config = dict(
    num_hidden_layers=10,
    num_attention_heads=2,
    head_dim=64,
    norm='rmsnorm',
    norm_place='pre',
    qk_norm=False,
    bias='none',
    tie_word_embeddings=False,
    parallel_block=False,
    optimizer='muon_variant',
    learning_rate=0.00875,
    lr_mult_up=0.718,
    max_grad_norm=2.0,
    schedule='wsd',
    final_lr_fraction=0.0,
)
Each number is 128 + 24 x the weight over its row's rms, rounded and kept within 0 to 255. Layers, rows and columns count from 0. The size above them is the row's rms in percent of the matrix's.

# layer 4 attention output (transposed), 128x128, rms 0.0685, rows 96-108, columns 0-127
size [ 96  97 105 100  99 103 108  96 106  94  91 101 103]
[[129 109 117 121  86  97 138 115 119 135 142  90 121 123 109  97 106 165 153 158 116  73 144  97 146 108 120 172 179 111  80 121 143 111 175 186 123 109 136 132 122 145 135 154 127 114  97 124 125 136 113 161 134 140  84 101 157 169 141 127 175 127 127 170 142 120 107 134 132 130 121 135 143 128 158 124 146 152 140 111  96 138 142 123 128 106 184 143 133 142 139 137 147 149 124  74 141 118 124 169 129 106 121 106 128 168 131 150 126 115  90 141 116  81 124 147 136 120 101 104  85 118  89 104 155  81 104 143]
 [131 115 123 125 145 138 101 161 124 165 150 129  87 150 153 132 123 127 141 118 104 135 108 134 140 118 138 139 153 117 124 109 130 139 124 148 119 126 155 113 145 144 142 193 153 172 126 101 167 148 159  91 122 116 110 109 129 141 186 172 117 160 133 152 146 134 125 101 131  88 122 113 133 100 108 124 139 135 107 129 105 130 136 135 131 108  50 119  86  91 117 112 162 132 134 121 109 147  97 120 153 144 100 148  86 186 129 132 105 197 127 137 161 151 140 133  97 130 101  88 145 177  90 118 117 133 112 105]
 [142 137 146 127  87 152 111 159 117 151 147 141 141 100 182 144 121  71 110 132 134 128 157  96 148 137 111 135 132  89 119 155 142  98 140 127 149 146 114 137 101 126 118 119 147 123 175 130  97 134 163  76  94 108 171 131 140  63 167 145 139 109 103 108 144 125 122 141 137 129 116 144 137 111 129 140 133 135 126 138 130  95 102 118  86 107 101  99 147 123 139 107 165 147 117 115 164  90 117 162  95 122 153  99 135 118 137  89  73 125 144 116  71 145 171 107 120 124 122 134 143 123  98 148 134 177 162 155]
 [138 135 139 119 134 133 116 161 166 138 138 174 118 127 164 158  68 119 142 135 117 156 110 164 106 144 109 128 165 136 160  93 120 148  97  91 126 132 128 132 176 138 126 130 162 125 150 121 118 141 123  63 118 120 114 121 140 100 112 130 104  99 136  71 100 123 117 106 127 172  66 115 159 148  87 115 171 108 131 144 130 121  99 129  87 136 115  97 133 149 155 122 127 159 154  93  93 102 100 115 142 124 130 130 121 115 134 129  86 112 178  82 115 134 116  82 131 135  93 137 130 116 119 151 150 157 136 134]
 [150 133 161 100 140 101 122 175 146 135  85 113 129 129 164 135 110 149 101 147 150 101 109 111 141 158 122 141 134 187 138 127 117 156 111 130 142 130 111 168 130  81 147 141 111 151 120 123 162 156  57  81 139 142 101 137  86  92 136 105 133 121  91 106 175 129  77 156 101 121 122 130 119 141 125 123 171 112 142  98 104 111 147  89 144 133 144 134 163  82 121 108 121 143 112 135 125 135 101 129 146 130 129 168 136 155 146 154 104 128 119 114 117 100 133 145 152 104 128 101 166 115 111 115  75 142 122 172]
 [144 118 108 124 157 134 124  86 108 129 155 104 158 108 136 115 120 113 120 150 184 118 122 181  89 179 145  90 156 142 138 101 177 134 108 144 138 122 146 115 140  90 129 139 114  99 144 137 154 121 140  83 142 117 140 161 156 143 144 135 154 169 165 112 126 103 116  95 116 158 105 150 177  91 139 112 109 128 139 111 125 138  72 105 177 118 104 115 146 103 128 122  84 139 137 150 102 115 119 101 107 144  83 137 144  96 157 171 135 125 123 117 133 158 127 117 163 111 105 163 131 164  83 121 138 128 115 133]
 [172 146 135 127 133 116 136  92 101 111  90 141 120 155 172 140 148 125 126 124 103 137 125 125 140  84 177 127  65 141 136 120 128 105 137 110 106 129 190 106  85 135 101 123 130 109 150 126 112 151 174 140 154 126 138  92 122 137 154 135 122 113 142 136 109 165  78 141 154 102 102 115 137 152 149 178 138 129 127 129 143 151  93 127 119 134  87 109 153 164 127  86 173 135 128 133 113 112 147 151  93 124  83 110 131 169 153  75 124 125 131 121 109 135 115 116 101  88 130 134 175 126 109 151 122 165 151 135]
 [102 136 144 154 136 137 110 135  95 185 104 131 112 131 137 122  87 149 110 148  91 166 120 121 151 123  79 141 141 109 130 136 106 137 134 165 112 115 145  76 132 139 127 154 147 104 138 150 129 138 131 137 130 140 133 150  61 182 144 138  78 120 140 106 135 101 132  86 127 137 137 159 134 116 101  82 150 152 142 155 111 124 124 100 117 130 108 139 153 121 122 115 141 121 112 145  78 125 112 149 124 168 140 145 119  38 114 137 135 147 124 119 165 150 119 104 145 166 150 125 139 127 132 181 130  72 122 138]
 [134 106 117 101 143 144 113 112 151 121 200 110 140 100  96 131 130 144 142  80 134 101 168 115 168 104 131 159 137 143  99 116 118 115 155 170 125 122  81 129 128 168 157 139 121 135 171 157 131 136 111  81 102 104 101 109 149 161 118 102 137 166 109 180  70 117 124 140 152 158 129 162 132 119  64 145 110 101 139 143 119 133 111 123 131 142 136 144 139 146 136 106 125 143 126 143 123 162 130 167 103 123 110 182 132 117  99 122 143 187 148 112 133 127 121  96 150 115 109 141 142 123 120  94  99 131 118 138]
 [143 104 103 139 132 187 129 125 114 162 126 128 169 137  99 123 131 141 171 125 164 127 108 132 100  99 105 139  99 139 170 134 109 143 151 149 110  80 143 156 126 154 119 133 121 127 149 138 111 130 145 115 148 130 150 169 117 138 115 103 119 114 161 121 147  85 161 157  99 126 163 126 105 103 145 125 136 102  69  89 109 135 120 146 151 116  94 122 157 141 126  91 127 139 139  66 121 106 116 133 125 160 113 129  97 146  84 118 129 182 153 151 109 124 106 136 105 172  91 122 166 125 107  76 147 155 160 143]
 [132 114 138 177 124 153 171 141 103 128  90 119 120 124  73 157 106 117 164 113 122 153 148 139 112 104 113 119 171 138 130 113 179  89 109 123 142 116 137 132 112 124  85 152 165 121 108 153 104 121 132 129  93  93 153 119  98 109 115 177 127 116 130 120 151  92 175 102 113 150 107 106 109 145  79 144 146 104 101 124 119 170 170  92  87 131 149 133 107 128 157 142 106 158 127 129 104 112 113 144  90 113 141 120 132 137  99 128  97 133 110 135 103  98 134 172  65 129 127 147 136 107 167 130 127 160 132 131]
 [ 91 143 124 108 125 103 150  94 178 133 138 164 137  97 106 115 114 150 103 138 171 149 109 114  95  84 123 110 159 146 105 124  97  96 144 186 146 138 153 126  82 126 134 132 150 162 116 134 124  89 101 122 111 145 161 114  54 102 163 146 134 118 125 163 142 129 104 126 128 128 144 142 117  78 132 161 138 132 138 167 145 125 146 115 122 158 109 110 125 110 129 119 130 124 111 137 153  84 152 131 113  92 167 139 124 134 159 153 111  80 119 157 104 120 152 132 102 117 103 106 133 148 123 154 118  88  81  96]
 [142 106 122 153 109 145 131 107 128 114 128 133  89 113 122 117 155 150 161 129 118  98 148 137 113 127 120 137 103 165 117 158 139 140 128 120 171 104 155 173 111 112  88 125 110 102  73 138 120 108 151 103  91  94 137  98 161 105 113  92 126 104 108 167 149 115 131 113 147 128 149 123 162 138 148 100 134  94 103 187 140 130 135 137 126 100 124 112 142  64 107  93 173 165  95 138 112 131 129  97 112  75 135 148 162 125  91 142 137 108 128 139 163 110 123  85 158 137 164  92  98 145 100 144 152 141 141 123]]
# layer 4 attention value, 128x128, rms 0.0802, rows 97-108, columns 0-127
size [ 98 100 101  99  96 103  94 106  84  93  98 106]
[[126 128 150 105 150 132 103 112 117 132 122 149 135 145  99 120  75  93 156 139 185 129 115 128 135 170 131  92 124 156 115 149  93 162 143 142 135 130 191 121 102  82  91 108 147  91 103 141 109 141 109 145 135 114 148 141 120 134  97 121 185 108 121  88 100 163 165 113 115 154  72 142 133 119 119  81 110 158 139 144 133 172 123 114 106 152 164  85 114 121 139 128 113 143 146 157 144 154 144 105  95 138 142  90 159 110 139 122 114 105 104 120 108 124  92  98  96 103 141 120 134 108 133 111 114 142  94 142]
 [107 134 101 128 160 117  99 118 128 121 133 144 112 114  91 141  96 181  87 147 131 128 140 130 122 136 141 113 107 146 137  86 114 138 106 128  82 123  95  92 163 147  99 113 112 149  75 127 130 157 142 146 148 109  48 106 160 163 136 102 107 158 162 127 127 123 155 116 135 138 155 104 151 125 149 119 139 123 102 133 114 175 138 100 169 117 142 144 134  93 137 152 105 128 116 130  93 114 135 119 120 168  99 142 125 185 134 166 127 106 103 150 187 106 114  89 107 127 125 131 115 159 158 132 115 112 105  95]
 [107 139  91 136 107 119 123 123  63 167 112 126 142 139 114 108 104 128 151 101 117 130 124 120 129 118 155 112  98 104 128 165 111 136 127 168 112 144  88 136 110  76 148  87 106 179  56 127 134 140 111 144 105  99 106 147 184 133 115  84 125 164 130 137 115 136 152 120 132 138 137 139 125 127 149 141 125 162 138 147 132 113 151 125 152 108 106 106 168  94 128 129 138 129 128 149 148 140 156 148  94 148 121 183 146 176 120 110 123 139 156 162 146 106 144 121 113 122 181 174  89 103 146 121 131 117 137  94]
 [112 161 128 178 170 143 135  91 169 152 136 161 143 143 149 140 136  99 140 130 122 134 146 143 158  98 143 164 114  92 135 142 157 126  77 129  89 136 125 134  97 157 124  99 107  76 128 150 139 134 160 134  97 123 131 133 168 130 152 170 111 138 158 171  99  94 148 152 155 160  96  96 166 127 115 161 106 162  81 138 151 121 131 132  94 110 129 101 142 134 112 156 102 102 116 130 147  99 107 116  78 110 119 137 148 115 124 107 125 153 105 141  97 179 107  87 113 119 101 124 110 135 148 132 118 128 140 100]
 [114 122 170 157  99 136 137 151 137 151 151 144 109 136 177 125 139 121 119 117 120 119 105  89 146  90 138 132  73 150 142 130 121 108 133  88 130 136 113 137 117 117 108 123  82 143 107 101 134 116 117 168 145 133 109 161 105  57 111 126 108 131 140 139 101 140 135 140 197 106 152  95 101 137 149  83 129 109  95 112 133 138 123 140 128  97 164  82 134 143 148 126 131  90 123  85 127 163 143 131 143 120 113 131 104 119 114  74 107 134 156 108 145 113  99 135  87 126 152 103 126 112 121  93  77 175 126 111]
 [116 181 101  85 106 151 169 120 162 123 137 134 145 126  83 135 109  86 108 125 135 127 141 114 124 138  97  96 207 140 136 114 130 149  92 143 116 141  79 119 137 109 130 137 146 105  68 138 172 138 129 129 113 141  91 106 118 112  77 135 125  91 128 101 118 110 172 106 122 137 132 153 112  99 119 112 133 110 127 157 153 133 130 117 169 143 141 158 108 118 148 190 106 162 117 125 128 135  93 133 136 121 151 109 104 134  93 129 158 118 141 146 121 100 119 125 104 134 107 135 117 108 125 162  76  96 156 114]
 [110 162 116 124 136 158 119 121 118 103  90 130 123 160 137 143 181 129 146 118 175  87 127 148 114 134 139 150 122 115 125 128 109 131 134 140 112 173  94 184 142 150 114 105 100 171 127  95 115 113 107 139 114 138 137 111 152 126 103  75 117 160 102 126 160 132 145 162 129 158 141 154 104 156 103 114 153 114 156 112 162 160 131 119 100 129 101  95 201 163 115 114 138 138 141 130 124 144 139 121 165 118 128 134 147 144 140 140  82  75 125 117 106 134 161 138 129  82 111 130 120 112 120  94 133 163 103  70]
 [129 154 141 134 122 175 101 125 141 105 148 114 137 155 184 122 122 110 102 164 121 150  84 121 131 177 121 112 116 152 132 152 145 111 165  89 126 116 151  95 117 103  96 126 126 116 124  77 117 113 107 123 121 142 197 137 147 153 130  94  69 119 146 106 130 144 115 120 131 119 125  99  66 131 182 108 124 137 117 106 155 108  93 132 122 136 109 112  96 149 151 157 123  95 151 156 101  78  98 129 133 129 159 133 115 142 131 117 138  96 129 148 135 164 152 157 106  92 140 125 124 159 147 146 105 143  93 107]
 [108 128 159 103 152 133 119 123 128 122 134 106 139 120  96  80 107 136 106 116 150 141 114 118 152 155 120 108 125 133 133 113 190 111 153 138 133 143 116 122 121 164 124 158  87 126 137 114 128  87  94 114 109 130 131  81 109 111 186 135 122 130 114  85  60 106 115 140 161 127 146 194 150 147 157 102 129 121 150 156 169 179 100 167 136 115 157 148 121 135 115 139 114 145 140 172 131 148 141 127 106 133 142 152 111  97 125 126 115 119 134  89 138 126 124 132 123 132 133  97 123 107  78 167 165 118  86  84]
 [110  72 147  63 124  89  71 133 100 148 114 113 150 110 126 140 130 131 118 140 132 153 115 147 137 140 128 118 104  90 131 136 109 119 101 131 119 153 117 117 166 162 158 146 109 135  96 107 150 110 132 103 138 100 151 119 163 148 152 113 116 148 113 125  90 131 180 121 112 137 143 172 127 102 141 126 101 154  96 165 128  91 148 170 145 123 108 113 143 104 139 127 166 122 133 142 150 132 123 160 138 106 113 134 113 122 136 175 150 115 185 159 166 100 148 120 154 103 119 146 113 130  92  90 126 133  59 145]
 [143 110 137 126  94 164  68 147 106 149 100 127 149 123 114 115 114  94 162 149 134 115 119 220 133 112 130 149  91 114 135 113  99 159 130 117  82 139 124  98 133 121 144 110 102 146 161 136 151 165 165 162 112 116 100 110 111 150  98 119 121 134 123  98 118 104 106 142 149 148 103 114  79 144 105  98  97 115  78 120 100  92 128 107 117  95 125 176 116 131 127 155  99 149 118 130 107 107 129 119 140 130 132 124 130 114 113 156 135 191 100  91 137 127 142 140 160 129  98 101 158 144 139  98 116 115 123 137]
 [168 141 133 108 135 126 128 166 116 122 133 100 126 132 121 174 165 156  97 134 119 195 129 106 138  91 129 126 123  93 113 142 106 123 150 131 152 152 140  92 120 161 123 155 146 104 147  99 112 169  85 114 140 147 106 132 130 178 114 162 136 142 186 124 140 121 128 101 125 142 116 107  61 124 116 129 130 161 140 104 101 130 146 120 130 142 157 108 120 143  74 153  59 130 163  96 154 131 169 115 122 141 137  97 125 156 171 118 134 131 104 131 128 102 120 137 111 148  87 159 100 102 107 130 107 137 118 121]]